config = dict(
    head_dim=32,
    hidden_act='gelu',
    norm_place='pre',
    rope_fraction=0.5,
    bias='qkv',
    init='uniform',
    init_std_qkv=0.0375,
    learning_rate=0.00635,
    lr_mult_up=0.777,
    beta2=0.99,
    decay_fraction=1.0,
    decay_shape='linear',
    doc_mask=False,
    train_tokens=112000000,
    dataset='wikipedia_en',
)
Each number is 200 + 40 x the weight over its row's rms, rounded and kept within 0 to 999. Layers, rows and columns count from 0. The size before them is the row's rms in percent of the matrix's.

# down: layer 10 MLP down (transposed), 384x96, rms 0.324, rows 179-214, columns 0-95
# up: layer 10 MLP up, 384x96, rms 0.237, rows 180-215, columns 0-95
down179,100,173,233,197,132,209,172,199,231,195,252,205,182,175,149,271,170,183,256,177,256,195,271,203,216,181,226,181,191,263,218,187,195,234,267,174,250,134,237,209,159,173,196,183,201,221,211,214,181,164,245,209,233,217,201,247,215,250,232,255,178,294,242,214,271,212,234,220,190,231,220,376,244,159,203,221,134,214,173,173,160,190,209,207,247,167,192,197,271,251,208,262,268,174,212,187,204
up180,106,230,219,178,183,220,154,209,175,169,136,224,187,199,264,147,229,115,178,178,305,196,196,184,239,194,177,312,266,180,185,244,176,172,133,160,180,180,290,178,229,259,187,142,178,196,278,193,149,180,168,126,231,142,166,170,261,196,178,174,198,199,206,218,221,238,212,238,165,182,299,195,199,207,245,183,245,250,160,142,164,176,212,236,190,207,215,173,222,165,258,175,201,160,214,235,236
down180,087,209,149,190,119,257,184,168,196,208,243,219,172,157,166,199,228,151,189,189,194,216,215,258,166,257,119,210,204,250,277,200,286,130,189,234,199,209,186,273,184,235,202,141,171,241,190,175,176,237,206,231,139,149,147,206,239,165,226,178,228,112,189,153,235,193,183,154,141,188,207,199,291,115,190,128,219,188,164,220,248,182,140,183,203,153,196,220,215,257,198,177,134,155,206,216,248
up181,115,156,235,190,173,256,194,190,223,181,123,232,136,212,219,227,188,208,254,172,276,218,167,221,154,182,185,138,244,197,153,185,187,277,273,217,212,169,223,265,253,213,120,196,204,226,174,162,198,194,231,201,213,237,236,200,157,180,171,201,133,209,262,241,204,232,184,275,200,170,199,148,269,196,221,255,210,170,184,154,220,184,174,238,61,161,205,208,275,228,158,158,118,223,170,221,205
down181,104,155,141,197,140,229,186,229,200,237,190,215,162,240,138,246,158,183,203,132,204,155,248,196,87,207,190,143,264,212,121,211,245,221,205,221,191,171,191,157,194,194,106,201,240,174,135,171,173,211,224,197,222,228,159,129,214,167,192,139,179,173,220,179,206,190,168,219,209,114,151,162,167,218,206,194,225,181,125,285,205,225,129,235,209,156,159,237,224,168,160,194,234,268,148,177,258
up182,093,132,225,164,222,158,202,143,130,158,173,243,176,197,235,156,235,204,227,230,229,221,185,172,180,165,128,203,229,176,242,244,230,127,289,141,174,250,197,224,237,141,212,159,225,206,168,257,177,233,159,189,213,109,252,150,201,186,140,131,201,215,192,187,209,173,191,242,192,276,221,274,248,171,164,192,191,257,181,184,292,229,221,209,192,164,215,259,220,288,142,193,174,162,191,175,192
down182,096,85,148,229,221,217,195,186,227,169,258,226,181,185,164,184,251,280,201,223,157,179,178,110,164,216,168,231,189,204,220,217,205,127,233,206,186,274,176,152,246,146,195,243,182,210,219,194,208,208,272,182,155,100,238,212,213,229,243,152,184,187,203,273,149,203,272,186,173,209,216,224,238,197,200,156,290,175,256,237,220,216,183,196,166,224,181,235,239,150,172,265,173,107,170,216,219
up183,103,168,200,198,213,160,201,232,112,247,168,239,233,274,231,204,170,259,136,163,217,181,207,228,179,110,109,188,201,218,260,235,209,215,227,205,217,224,238,180,146,235,257,175,232,201,226,257,223,224,184,178,240,169,225,197,125,147,228,152,197,225,203,278,185,166,228,133,244,189,169,133,167,203,194,196,196,241,249,213,208,245,163,247,217,116,127,150,166,182,201,202,128,119,167,229,228
down183,106,187,199,129,187,188,156,212,209,248,146,226,253,250,215,152,182,265,257,145,181,182,179,219,185,191,105,170,106,187,218,238,205,179,202,239,261,203,232,219,259,195,192,160,206,206,226,192,223,263,201,153,254,184,258,182,147,213,173,162,272,253,228,128,246,265,196,187,243,190,249,182,178,235,268,217,184,184,210,222,229,179,138,226,260,109,190,159,207,154,234,213,133,148,145,236,198
up184,084,216,143,191,206,178,234,198,155,178,182,217,243,252,160,208,211,171,187,186,203,317,195,255,286,205,139,232,233,237,224,243,168,167,176,142,207,193,191,217,221,180,178,278,260,187,147,243,154,117,211,150,209,138,252,181,165,187,218,263,153,220,253,199,206,160,223,237,213,154,221,149,197,197,230,167,158,224,214,206,159,268,161,221,258,310,200,107,209,254,179,215,235,174,187,207,212
down184,096,181,237,190,159,218,232,167,225,249,207,161,194,172,136,211,215,221,221,176,223,196,217,250,368,211,209,231,234,202,145,181,244,218,232,185,200,221,167,178,203,207,246,138,189,170,95,185,195,228,261,113,238,192,211,200,184,177,274,201,132,118,186,172,196,182,210,169,253,207,245,197,172,235,178,241,178,167,215,162,226,226,181,148,163,233,208,286,188,145,145,284,209,170,175,228,187
up185,078,180,139,277,226,220,236,145,232,265,211,242,238,194,223,216,152,172,179,241,227,170,132,238,243,203,240,190,209,128,166,234,193,175,182,223,159,181,197,155,198,239,213,203,194,272,149,181,228,221,275,234,222,185,91,238,246,180,215,271,214,146,175,202,201,148,184,156,235,102,208,151,252,173,209,174,158,165,169,203,217,144,234,97,216,166,232,253,252,185,206,193,177,198,184,135,232
down185,097,180,283,192,153,206,180,226,235,177,195,191,176,180,146,181,203,187,214,186,232,234,203,120,231,204,254,236,198,163,235,163,155,136,163,176,190,174,170,151,243,205,257,256,195,260,149,206,178,173,255,181,174,220,169,242,217,222,244,126,189,198,210,214,215,196,154,186,170,124,174,67,209,199,266,202,166,196,181,201,130,266,227,229,237,186,168,242,308,179,212,267,177,134,157,200,253
up186,113,170,229,171,153,151,304,186,184,192,224,220,167,257,252,154,221,245,268,207,198,188,181,251,240,257,215,216,212,170,191,166,196,302,215,224,198,162,181,162,239,190,148,154,194,206,167,160,212,179,269,160,226,226,192,158,233,228,179,240,248,255,193,231,121,171,163,188,182,225,147,217,237,131,253,277,257,164,152,172,241,157,215,163,207,193,192,266,170,243,167,189,107,246,147,175,212
down186,104,229,212,226,184,257,105,257,217,248,179,202,120,193,174,187,186,207,201,214,238,167,288,205,219,154,164,205,175,169,125,232,179,237,172,176,234,222,158,227,160,215,241,219,225,146,186,178,190,191,189,132,191,176,235,198,254,214,197,228,220,222,274,262,237,243,292,157,227,202,226,319,185,218,117,174,92,178,262,216,172,247,202,196,180,202,207,180,220,190,244,258,189,189,237,245,206
up187,114,248,218,202,229,233,192,172,201,186,220,251,216,255,131,233,187,158,192,174,239,241,251,201,219,279,224,213,251,170,192,191,157,172,196,204,157,218,142,248,197,181,195,223,216,203,126,236,187,180,220,206,300,177,233,189,269,180,197,141,151,274,145,235,169,159,281,242,181,193,140,118,173,225,259,185,174,168,265,219,260,233,303,262,193,149,242,206,228,195,149,213,165,232,208,239,223
down187,113,194,190,217,215,217,222,216,292,228,220,304,228,201,230,303,182,200,183,131,174,180,224,193,167,207,181,266,150,197,177,127,204,224,232,189,235,209,151,156,181,231,158,174,243,187,188,197,166,166,184,210,194,233,239,197,205,257,211,213,129,157,224,194,246,171,223,190,188,204,179,173,194,93,214,134,170,229,265,220,115,212,151,307,172,192,180,280,192,213,242,271,158,224,201,214,246
up188,116,247,114,183,179,230,205,140,149,241,224,271,175,173,199,275,227,175,166,183,199,144,146,156,194,216,140,176,179,189,241,233,199,145,269,184,225,250,256,170,202,185,280,132,241,205,198,122,212,247,206,274,95,247,180,179,142,201,213,205,170,226,201,229,194,228,171,183,171,198,179,254,218,222,144,205,147,212,175,141,255,186,255,232,229,149,193,255,177,200,215,165,216,195,126,170,240
down188,109,217,189,182,187,209,250,145,184,243,217,116,187,254,229,163,233,254,223,192,141,201,200,150,163,185,157,174,198,244,193,186,209,185,227,169,178,151,167,208,182,187,234,157,313,223,232,220,148,255,218,302,202,226,162,233,157,237,118,173,236,162,215,202,213,202,186,243,216,138,263,255,152,214,238,152,215,265,279,255,216,225,174,135,213,245,195,184,200,238,182,198,258,157,269,252,247
up189,105,239,179,204,244,162,167,227,199,275,129,198,205,165,267,158,227,246,241,212,184,246,143,249,194,167,162,235,217,187,232,221,224,139,177,234,177,149,237,200,211,250,223,179,238,179,219,248,193,282,194,200,169,167,171,157,208,183,281,166,256,294,242,243,203,212,177,196,227,227,227,172,184,214,185,222,248,204,242,254,136,125,199,199,235,232,335,271,193,194,244,175,260,192,202,196,251
down189,097,194,119,247,160,188,270,232,192,168,186,230,262,182,219,225,152,178,199,197,254,179,198,234,211,246,257,176,233,211,214,218,187,274,226,157,177,255,196,137,156,226,201,220,246,238,167,240,187,196,273,216,191,152,196,181,214,223,186,274,164,146,116,209,252,198,170,213,232,107,210,315,143,161,192,197,158,218,97,168,209,131,227,248,200,162,192,156,138,184,170,218,200,184,188,217,176
up190,098,219,199,231,188,186,205,181,201,192,114,250,150,152,173,209,210,107,268,268,131,207,149,231,124,186,167,199,240,158,198,204,164,153,201,164,149,138,225,163,183,261,237,200,216,126,201,229,232,156,183,243,250,207,146,194,216,184,158,200,242,236,137,191,182,188,153,239,230,182,180,226,155,165,159,193,198,233,227,214,204,212,328,218,200,227,190,165,179,279,192,168,275,288,179,185,206
down190,106,190,124,259,160,223,215,159,234,180,178,184,199,166,181,252,176,178,202,212,217,207,174,192,231,179,198,83,167,238,288,173,128,206,217,180,230,211,159,210,242,249,180,178,144,152,163,154,190,125,270,158,206,180,202,170,164,217,223,256,162,199,218,225,224,221,250,235,336,224,147,160,201,193,231,243,178,244,264,170,171,267,205,186,215,176,132,235,203,196,154,226,239,197,163,179,134
up191,094,198,116,234,117,173,217,174,135,200,134,231,239,166,234,177,203,190,140,187,200,176,326,190,173,168,166,184,233,231,173,185,218,166,225,199,141,248,243,233,245,228,218,223,169,245,172,242,232,119,181,139,206,215,178,227,216,164,223,233,185,264,224,240,174,208,148,250,247,223,213,234,282,172,258,138,214,151,152,200,192,219,153,257,209,191,263,242,229,251,158,182,204,152,200,212,263
down191,094,135,256,223,199,218,286,196,210,256,203,218,198,228,201,221,146,231,179,214,168,187,98,234,168,185,267,181,145,273,234,309,251,220,212,232,221,166,152,198,200,242,176,179,238,160,216,231,194,169,194,233,180,133,247,218,179,274,181,236,229,169,213,168,181,227,249,196,130,206,246,97,226,226,161,230,199,216,210,245,204,135,229,187,218,247,141,215,170,168,170,204,216,245,168,165,117
up192,099,212,225,198,180,168,185,208,226,158,214,199,135,232,279,216,228,176,229,185,240,173,160,169,170,261,272,206,206,188,208,175,140,223,282,241,129,264,140,229,237,207,217,238,223,238,165,201,234,162,172,223,162,202,203,122,139,200,137,268,217,291,181,160,137,220,174,221,216,216,221,149,286,159,196,249,209,205,125,153,188,267,243,203,246,199,224,151,183,179,172,234,233,262,245,203,248
down192,094,224,201,196,197,128,161,130,172,187,141,201,186,183,283,178,219,252,208,166,184,201,182,205,225,181,144,210,175,128,185,167,181,259,107,263,133,243,167,169,205,257,157,165,196,297,229,230,245,207,192,168,176,210,183,284,203,179,168,200,115,189,216,182,236,230,190,154,173,203,134,68,198,203,180,163,216,214,182,170,278,253,168,215,178,187,215,189,236,159,220,160,248,189,222,221,201
up193,092,186,203,206,256,230,176,179,187,255,165,170,229,273,161,235,226,89,202,270,109,243,145,198,182,193,149,242,237,184,156,246,242,183,243,224,199,175,209,200,249,207,233,161,222,252,106,162,224,309,226,197,228,250,170,165,188,191,233,195,200,188,245,173,178,186,193,208,152,264,113,168,207,195,199,128,162,169,195,168,156,210,215,208,218,193,147,188,174,202,168,238,156,266,262,238,161
down193,099,230,200,160,216,243,205,183,246,161,197,167,131,130,229,195,335,205,124,262,205,167,254,145,168,168,162,238,151,223,249,221,243,234,155,198,165,186,153,126,155,270,190,271,136,138,187,183,268,152,248,202,204,261,210,158,234,226,178,159,186,198,199,198,230,183,232,213,207,230,205,144,209,194,139,256,166,163,175,215,156,216,173,146,211,228,150,189,247,231,206,187,168,241,196,237,174
up194,100,263,181,267,122,227,189,217,119,148,196,218,147,208,214,193,219,232,198,198,265,162,177,185,175,199,225,211,251,164,218,214,132,165,111,260,158,212,203,149,143,172,150,137,190,212,189,248,166,250,238,209,160,190,242,127,150,205,210,184,202,228,199,231,108,165,184,193,233,195,110,187,121,218,147,189,172,248,159,192,195,202,207,142,229,186,178,172,198,193,156,176,172,129,233,209,107
down194,104,237,192,231,214,273,174,103,212,134,129,173,188,181,222,234,252,241,235,201,193,290,239,245,215,241,234,169,167,139,222,258,213,226,217,241,201,265,236,212,186,292,133,228,170,184,192,118,186,240,247,150,170,202,182,222,145,235,237,177,158,241,215,216,169,219,214,221,268,150,143,170,220,225,242,140,213,195,224,175,136,180,213,165,217,224,277,136,186,213,168,226,205,181,203,259,171
up195,093,233,234,228,193,237,250,153,223,174,177,195,243,285,171,279,232,226,230,167,200,199,172,225,222,251,175,193,195,181,230,172,206,159,312,243,230,196,206,150,223,213,236,170,230,227,225,166,154,178,204,141,187,190,138,236,282,188,216,214,133,188,204,159,142,160,211,179,199,221,216,278,272,155,270,269,162,155,227,229,222,153,218,172,174,189,195,145,176,232,106,224,151,270,224,258,223
down195,087,199,169,165,254,243,168,263,245,216,137,171,118,144,237,225,135,183,154,223,202,187,229,128,170,174,162,135,142,176,204,196,214,170,80,194,92,175,164,215,123,178,203,183,165,271,218,143,203,241,197,168,186,210,171,231,157,227,236,218,215,209,206,243,185,218,181,199,235,201,171,274,154,229,165,238,240,251,224,178,114,180,204,253,166,221,227,181,170,172,268,204,244,205,188,183,195
up196,080,219,211,220,229,192,209,176,203,154,239,119,181,251,183,152,159,189,186,261,212,219,181,200,214,290,194,288,206,127,215,200,172,275,251,126,184,145,232,121,200,130,212,213,296,207,189,229,235,162,225,211,267,201,250,157,156,235,224,164,167,177,255,215,192,183,273,161,161,205,179,278,229,152,199,226,199,158,143,178,243,187,238,192,205,222,246,237,250,256,134,217,160,187,189,208,206
down196,090,167,266,196,202,215,211,224,244,176,126,232,125,185,158,153,193,177,121,252,229,188,198,79,222,186,214,218,247,232,176,243,257,169,263,146,215,169,248,249,163,162,198,178,200,178,262,150,207,161,181,276,201,142,125,233,265,171,166,159,165,220,180,208,209,217,155,230,222,178,212,274,259,226,141,190,244,189,222,185,212,268,171,221,211,156,161,259,223,229,162,199,193,155,218,228,247
up197,098,297,141,210,259,139,176,241,233,171,205,251,165,176,144,207,209,189,209,206,248,157,201,143,149,187,156,193,175,180,155,224,256,221,190,200,162,195,217,203,194,320,265,170,222,230,125,240,219,210,179,130,193,201,258,261,182,157,195,166,246,193,236,200,211,208,185,193,162,201,218,239,108,209,225,220,267,213,243,241,175,145,190,203,103,210,179,170,165,143,182,121,259,185,217,207,170
down197,104,141,264,199,227,231,170,167,233,257,213,173,232,143,189,127,236,165,204,206,169,135,189,192,197,187,206,214,258,111,192,225,185,183,227,217,212,191,166,188,254,196,203,210,205,213,169,181,274,119,225,219,189,160,182,295,100,290,253,220,181,223,166,174,190,168,203,199,220,287,196,224,235,138,255,217,200,235,216,193,122,136,232,200,224,223,269,144,213,215,188,206,101,169,208,198,215
up198,101,164,265,239,206,173,168,205,219,134,214,203,209,221,276,214,210,214,188,158,198,142,180,203,175,167,205,210,229,216,206,165,136,229,212,271,190,145,289,253,174,177,238,222,203,292,246,304,201,255,222,216,169,231,260,207,220,213,148,175,245,116,228,309,247,226,141,252,254,216,229,177,193,143,243,144,152,235,250,217,251,164,206,211,205,178,189,202,159,225,223,183,167,187,207,220,246
down198,102,172,251,191,174,190,274,199,209,208,175,225,203,199,237,201,185,136,189,256,257,281,181,253,314,213,220,204,228,155,193,181,266,227,265,110,273,164,171,232,156,167,163,141,218,201,186,195,191,197,204,148,186,209,162,186,156,161,246,235,196,264,182,223,199,203,208,110,167,162,214,197,190,324,145,161,225,195,185,219,220,218,226,159,258,244,260,221,250,202,192,242,173,227,151,205,207
up199,104,211,150,264,142,163,219,225,205,252,187,177,271,245,229,180,182,268,182,152,249,281,146,203,210,230,192,246,206,182,203,198,129,166,225,220,150,212,257,180,185,210,166,264,279,129,240,183,176,196,203,259,263,183,170,216,111,160,260,253,206,247,159,239,258,195,200,235,246,228,268,155,179,256,213,211,237,209,189,221,165,214,193,190,272,229,184,212,226,259,132,152,167,194,184,236,164
down199,102,223,159,227,138,226,235,265,185,155,212,231,204,181,243,301,211,239,208,223,263,185,209,185,270,267,219,176,207,175,229,241,165,189,171,177,215,191,208,197,241,317,194,221,135,216,198,198,217,221,202,167,126,187,243,184,283,236,142,219,176,113,227,230,269,172,232,176,184,176,212,234,219,235,215,138,164,222,251,163,132,137,157,250,225,185,200,256,218,147,190,212,174,162,210,168,122
up200,101,202,229,197,200,198,178,235,204,205,238,207,121,186,172,181,183,243,220,270,250,117,210,213,217,309,217,235,231,126,159,204,165,254,252,171,208,153,288,128,191,293,223,232,196,227,246,230,220,252,178,168,222,217,203,240,120,192,221,256,209,244,143,185,231,250,248,276,196,206,196,176,240,185,204,157,141,186,179,145,217,191,209,192,244,255,247,178,202,273,206,226,165,143,224,226,220
down200,101,146,219,145,148,175,162,225,214,175,246,239,172,175,145,121,168,224,194,196,191,119,145,209,263,160,229,238,155,240,186,205,172,206,293,158,213,206,211,158,183,174,227,217,208,271,185,175,179,180,157,223,199,148,200,214,203,234,248,180,219,233,247,225,201,242,262,274,146,254,195,178,199,143,134,219,209,226,245,141,191,177,176,171,224,202,296,232,174,231,206,222,166,137,320,239,176
up201,096,181,210,200,216,159,213,242,143,175,161,257,169,265,241,196,237,193,144,169,200,209,195,169,212,294,189,226,188,195,240,166,152,214,120,140,199,244,239,233,150,218,226,211,206,140,188,154,240,170,180,216,196,78,256,225,174,217,196,292,208,245,155,276,203,283,226,212,152,249,186,175,223,165,186,176,313,165,166,211,205,224,186,253,234,221,182,219,181,168,201,203,265,205,197,144,234
down201,103,147,198,180,205,229,260,186,287,151,101,206,204,169,188,187,229,165,188,284,186,220,215,236,186,245,206,294,220,207,106,151,173,226,232,181,192,183,191,235,199,151,241,167,133,202,156,163,185,142,206,190,207,160,209,213,293,225,259,279,218,197,183,159,235,289,204,201,217,271,133,216,242,188,186,166,185,196,189,176,116,234,202,137,160,211,221,227,147,177,221,164,224,199,168,172,201
up202,116,205,100,243,207,135,213,146,147,180,208,174,213,229,200,305,252,168,204,152,188,266,228,246,266,222,227,220,219,186,237,170,189,153,243,175,202,227,229,226,196,302,196,203,243,275,179,239,152,210,178,242,201,255,174,192,215,246,207,127,227,190,190,208,174,231,226,228,189,223,223,257,197,230,165,195,203,171,242,120,178,137,178,187,130,217,202,263,199,291,208,158,199,139,216,141,243
down202,108,99,221,158,210,199,187,226,258,202,235,192,166,233,204,128,207,199,223,248,227,194,169,161,353,205,236,186,158,265,181,151,261,222,203,227,230,169,230,164,201,187,237,119,132,249,178,213,185,195,199,212,191,141,145,178,233,253,205,263,190,216,242,200,159,152,200,198,207,87,188,271,171,150,212,177,226,234,195,215,193,144,127,204,195,190,217,167,194,145,195,188,197,152,161,221,229
up203,100,153,211,173,217,182,153,246,226,179,199,226,214,119,201,158,245,227,221,180,183,260,129,240,115,208,151,195,226,218,119,263,189,134,271,193,252,264,191,175,235,186,172,252,167,221,168,203,208,187,193,162,151,157,214,199,201,156,265,220,211,176,202,253,237,202,206,213,167,154,265,139,122,186,210,186,245,171,235,222,208,236,235,172,204,202,227,270,186,253,208,128,260,129,182,108,174
down203,100,248,191,180,192,203,226,216,180,165,150,254,198,184,214,238,208,260,215,184,160,188,218,231,225,191,221,234,278,194,180,173,347,245,210,206,194,232,211,158,264,192,218,212,187,245,262,218,198,173,143,219,205,203,209,159,197,212,208,114,172,192,169,235,263,124,176,241,133,257,156,294,181,196,181,206,149,192,271,162,185,171,253,248,165,266,235,226,159,217,157,197,186,168,204,184,100
up204,103,282,155,233,156,149,185,191,194,219,178,193,118,207,261,229,192,134,217,149,211,162,202,209,198,263,170,242,194,210,181,176,173,224,261,198,145,199,211,199,182,229,252,226,212,141,200,224,188,233,202,224,235,177,107,198,267,176,197,203,240,280,303,216,158,255,167,256,178,181,176,311,228,159,214,199,222,211,204,285,225,215,228,176,200,286,193,143,194,197,189,271,155,150,205,176,180
down204,104,182,223,210,221,208,228,248,171,157,230,230,274,219,149,141,248,201,138,221,149,181,212,190,147,183,242,149,218,223,161,156,199,134,139,64,182,199,181,244,221,175,185,196,239,175,157,213,200,235,169,120,151,235,231,218,188,229,173,129,167,202,233,205,264,144,211,158,252,207,251,225,215,164,266,198,211,172,268,241,208,214,249,232,155,148,240,212,246,139,257,187,231,239,176,195,143
up205,113,174,179,171,214,172,226,163,122,195,156,248,235,136,190,213,291,166,184,219,230,183,152,238,209,208,196,142,210,227,219,204,140,185,153,146,192,248,224,222,219,204,217,173,153,254,191,196,204,195,248,160,164,194,261,267,202,129,266,213,181,194,189,144,214,183,231,232,231,281,224,128,189,257,204,118,160,188,200,181,260,212,234,171,200,82,208,147,265,176,194,138,132,153,222,192,226
down205,104,184,143,174,185,217,202,221,195,207,230,225,220,169,270,216,170,192,204,141,160,253,99,216,217,226,311,196,196,204,195,191,239,217,270,192,175,109,169,254,210,172,175,147,154,173,226,204,229,228,169,190,230,192,166,224,188,255,177,206,192,223,238,250,240,120,126,203,223,202,210,177,209,262,248,211,74,189,197,194,302,169,242,214,195,173,191,250,203,260,251,138,199,253,189,204,211
up206,098,250,229,227,227,189,225,194,191,267,219,224,189,201,243,133,274,224,214,164,262,218,70,179,164,118,197,265,245,222,185,136,240,197,195,164,190,146,184,250,192,222,154,242,225,250,226,223,170,174,229,151,172,206,208,202,180,200,219,272,167,196,257,182,161,152,231,205,196,273,91,234,221,150,204,158,189,220,200,197,161,268,188,199,165,223,192,164,287,198,150,190,241,203,191,146,163
down206,086,173,242,226,187,172,190,171,193,219,193,142,237,204,262,268,185,186,177,215,180,244,151,234,234,174,181,235,168,242,159,275,246,215,155,250,128,200,183,187,220,259,237,183,229,205,277,158,176,268,254,161,196,193,266,289,214,228,169,212,220,135,212,136,164,219,232,254,168,165,144,252,189,217,154,249,191,231,178,246,181,168,292,212,243,225,159,197,277,167,151,241,171,234,197,211,272
up207,104,90,175,164,182,120,177,195,236,184,255,200,192,142,266,189,214,162,192,191,270,174,225,167,180,150,183,178,213,188,221,219,139,201,200,187,150,246,156,230,105,236,213,181,176,179,214,166,109,178,233,154,194,201,169,141,212,220,204,164,213,153,182,132,160,181,168,167,202,250,193,149,198,169,150,164,178,145,171,280,236,270,214,230,280,170,188,227,233,202,195,200,145,287,148,166,193
down207,107,104,161,196,219,161,193,161,194,169,253,214,192,146,173,133,219,209,204,225,296,216,223,192,174,163,237,154,164,204,212,151,230,183,198,171,262,265,156,220,222,216,286,205,226,195,131,183,220,217,172,230,224,167,144,243,142,230,231,178,195,193,207,228,151,222,193,165,197,120,204,106,193,205,245,281,179,222,152,144,136,215,196,157,193,180,276,274,247,175,118,221,184,220,162,192,214
up208,102,240,132,181,276,167,202,195,314,205,213,296,214,210,193,199,198,163,151,250,249,220,205,164,107,265,275,224,221,183,219,210,203,287,210,176,258,159,216,192,208,182,192,157,219,202,124,208,126,178,193,141,194,240,197,143,191,208,204,218,199,211,193,178,208,257,146,197,212,205,239,190,215,259,196,139,136,139,226,215,271,172,218,165,200,221,237,244,169,162,211,208,272,188,147,223,250
down208,096,147,211,170,208,221,194,273,138,223,125,156,218,169,224,229,138,194,160,214,180,220,181,242,201,217,232,150,158,212,249,201,114,169,241,207,193,176,176,183,154,206,168,252,137,189,203,169,114,281,254,226,269,142,189,227,187,213,209,213,170,217,158,186,165,213,164,118,238,213,135,165,196,202,129,218,238,169,162,194,243,239,255,214,252,216,163,202,174,276,160,215,117,193,174,128,244
up209,092,201,167,93,235,162,132,195,171,220,228,268,157,231,150,200,250,209,162,189,153,256,163,203,218,167,154,223,159,227,285,201,176,177,194,174,195,179,212,253,121,203,249,233,242,192,222,186,246,218,230,186,212,205,212,259,149,216,188,123,227,186,181,183,296,233,127,239,141,254,244,167,182,153,195,171,208,142,185,232,279,150,237,195,218,248,224,274,180,205,254,205,202,229,159,198,150
down209,094,238,182,217,209,233,173,235,194,268,150,170,158,132,159,253,184,248,249,189,224,126,174,246,193,201,214,179,140,227,214,179,197,160,185,159,287,229,106,237,213,215,195,279,171,211,151,145,213,184,204,222,182,154,221,168,261,114,202,174,217,275,200,205,218,115,256,238,201,222,220,191,159,202,198,146,231,247,226,192,280,221,190,251,303,209,242,215,157,257,196,218,192,211,244,194,232
up210,094,138,187,241,160,215,264,209,224,191,268,163,172,230,263,187,260,119,157,208,212,206,212,194,167,144,206,256,255,169,261,238,200,240,237,123,211,219,169,182,107,182,163,215,200,234,228,258,193,209,207,248,176,110,206,159,159,205,170,251,221,190,223,158,195,203,170,180,240,229,165,308,170,155,158,230,185,251,170,193,221,176,281,201,222,268,172,227,184,174,165,123,165,170,216,227,164
down210,093,196,316,217,132,216,212,206,163,222,196,212,272,146,230,215,206,206,242,123,227,173,186,148,174,215,153,188,115,214,241,136,197,230,195,273,193,157,150,112,256,189,132,253,221,219,197,172,196,167,245,220,205,193,212,129,190,192,243,170,275,145,259,264,167,201,162,163,178,127,197,212,219,205,213,161,212,221,270,206,186,195,143,148,218,200,215,181,220,161,197,256,213,192,170,214,128
up211,097,233,113,216,227,228,235,154,209,198,220,238,162,217,206,181,180,267,177,146,214,179,224,131,311,200,204,173,203,156,253,143,226,228,225,204,192,177,216,143,175,159,170,129,214,209,190,128,260,133,189,146,163,160,171,266,184,193,213,197,239,198,233,136,228,198,210,204,152,139,176,202,184,228,159,230,223,201,147,193,249,118,258,195,233,292,240,218,238,209,168,173,117,182,158,215,252
down211,101,227,262,253,242,177,222,272,192,205,183,191,230,156,156,225,188,237,234,189,139,230,222,81,217,230,213,211,162,100,134,259,251,213,202,207,127,186,239,296,224,171,206,232,155,172,228,201,169,175,172,201,229,187,201,184,190,172,198,123,247,259,209,230,226,219,162,179,243,240,174,192,153,171,246,204,223,252,212,157,196,171,235,155,226,225,253,91,196,202,199,274,196,195,182,145,227
up212,113,143,197,208,233,227,199,220,173,214,280,203,268,238,226,206,133,86,197,177,255,238,158,195,173,284,157,212,185,176,249,264,213,208,172,130,189,162,170,238,166,192,159,252,252,236,162,232,186,239,259,212,119,201,170,190,205,194,203,182,196,218,235,255,204,178,257,157,119,221,186,150,193,181,246,178,260,190,207,235,232,136,204,195,249,160,211,157,189,131,258,166,147,231,257,176,158
down212,108,219,221,210,315,261,194,209,208,229,191,218,203,172,191,157,219,213,168,277,257,219,263,226,246,212,260,207,171,154,145,233,125,151,206,188,187,175,246,117,190,155,188,202,177,265,214,196,206,194,190,151,225,179,230,189,161,198,207,130,203,159,156,170,233,228,223,223,148,172,222,70,174,205,195,143,154,275,151,216,180,248,265,260,224,256,225,195,146,188,249,233,218,199,177,177,224
up213,094,191,181,139,249,198,210,171,217,232,218,189,230,230,259,212,200,213,139,150,186,126,132,223,241,155,211,228,182,274,253,134,150,182,273,229,188,225,166,177,102,191,189,193,213,207,210,265,213,246,252,157,152,195,115,210,176,122,245,201,183,214,240,193,194,194,245,325,161,217,203,239,169,190,212,199,235,224,139,229,170,227,202,233,229,198,167,263,144,190,212,266,198,239,243,235,241
down213,103,193,163,222,166,238,122,239,220,212,113,134,170,166,186,216,245,207,173,229,202,187,201,173,242,194,193,245,177,197,160,146,145,172,174,119,245,195,191,216,207,176,160,230,203,129,232,207,175,263,252,238,238,126,182,259,235,207,212,234,266,206,250,133,147,213,162,174,178,250,211,122,181,241,188,314,224,230,202,270,166,205,228,226,292,199,205,144,200,181,159,217,183,226,250,185,185
up214,103,234,237,157,207,182,295,185,243,164,151,201,168,179,149,276,126,149,205,201,200,199,170,136,118,225,127,241,220,137,143,198,194,178,229,212,180,179,242,286,215,237,210,194,244,200,232,178,113,239,203,214,187,236,191,246,260,189,170,171,229,195,167,169,180,167,191,181,191,234,267,160,214,185,180,140,179,231,201,167,200,139,189,246,200,268,232,199,107,239,199,169,154,119,161,206,243
down214,094,183,213,245,191,214,162,198,198,174,214,215,179,212,142,137,234,161,190,246,228,151,123,183,277,262,182,250,319,200,142,201,190,99,158,198,251,195,242,237,136,173,172,264,170,195,169,172,160,149,291,242,181,174,208,204,225,220,223,148,241,254,211,221,199,208,212,154,222,141,141,168,220,285,208,244,238,241,224,249,134,212,242,230,196,246,208,190,212,186,174,225,157,220,167,184,210
up215,091,223,228,218,188,205,191,176,175,222,179,230,151,219,241,236,268,222,259,165,132,164,212,166,195,216,189,196,214,208,246,195,212,187,170,252,187,165,178,201,218,237,227,150,178,157,289,244,167,254,229,140,174,239,144,204,210,192,254,195,165,251,255,127,214,271,198,203,154,227,193,122,189,214,194,258,161,128,196,188,225,294,154,224,106,183,116,175,141,148,156,217,198,279,193,232,238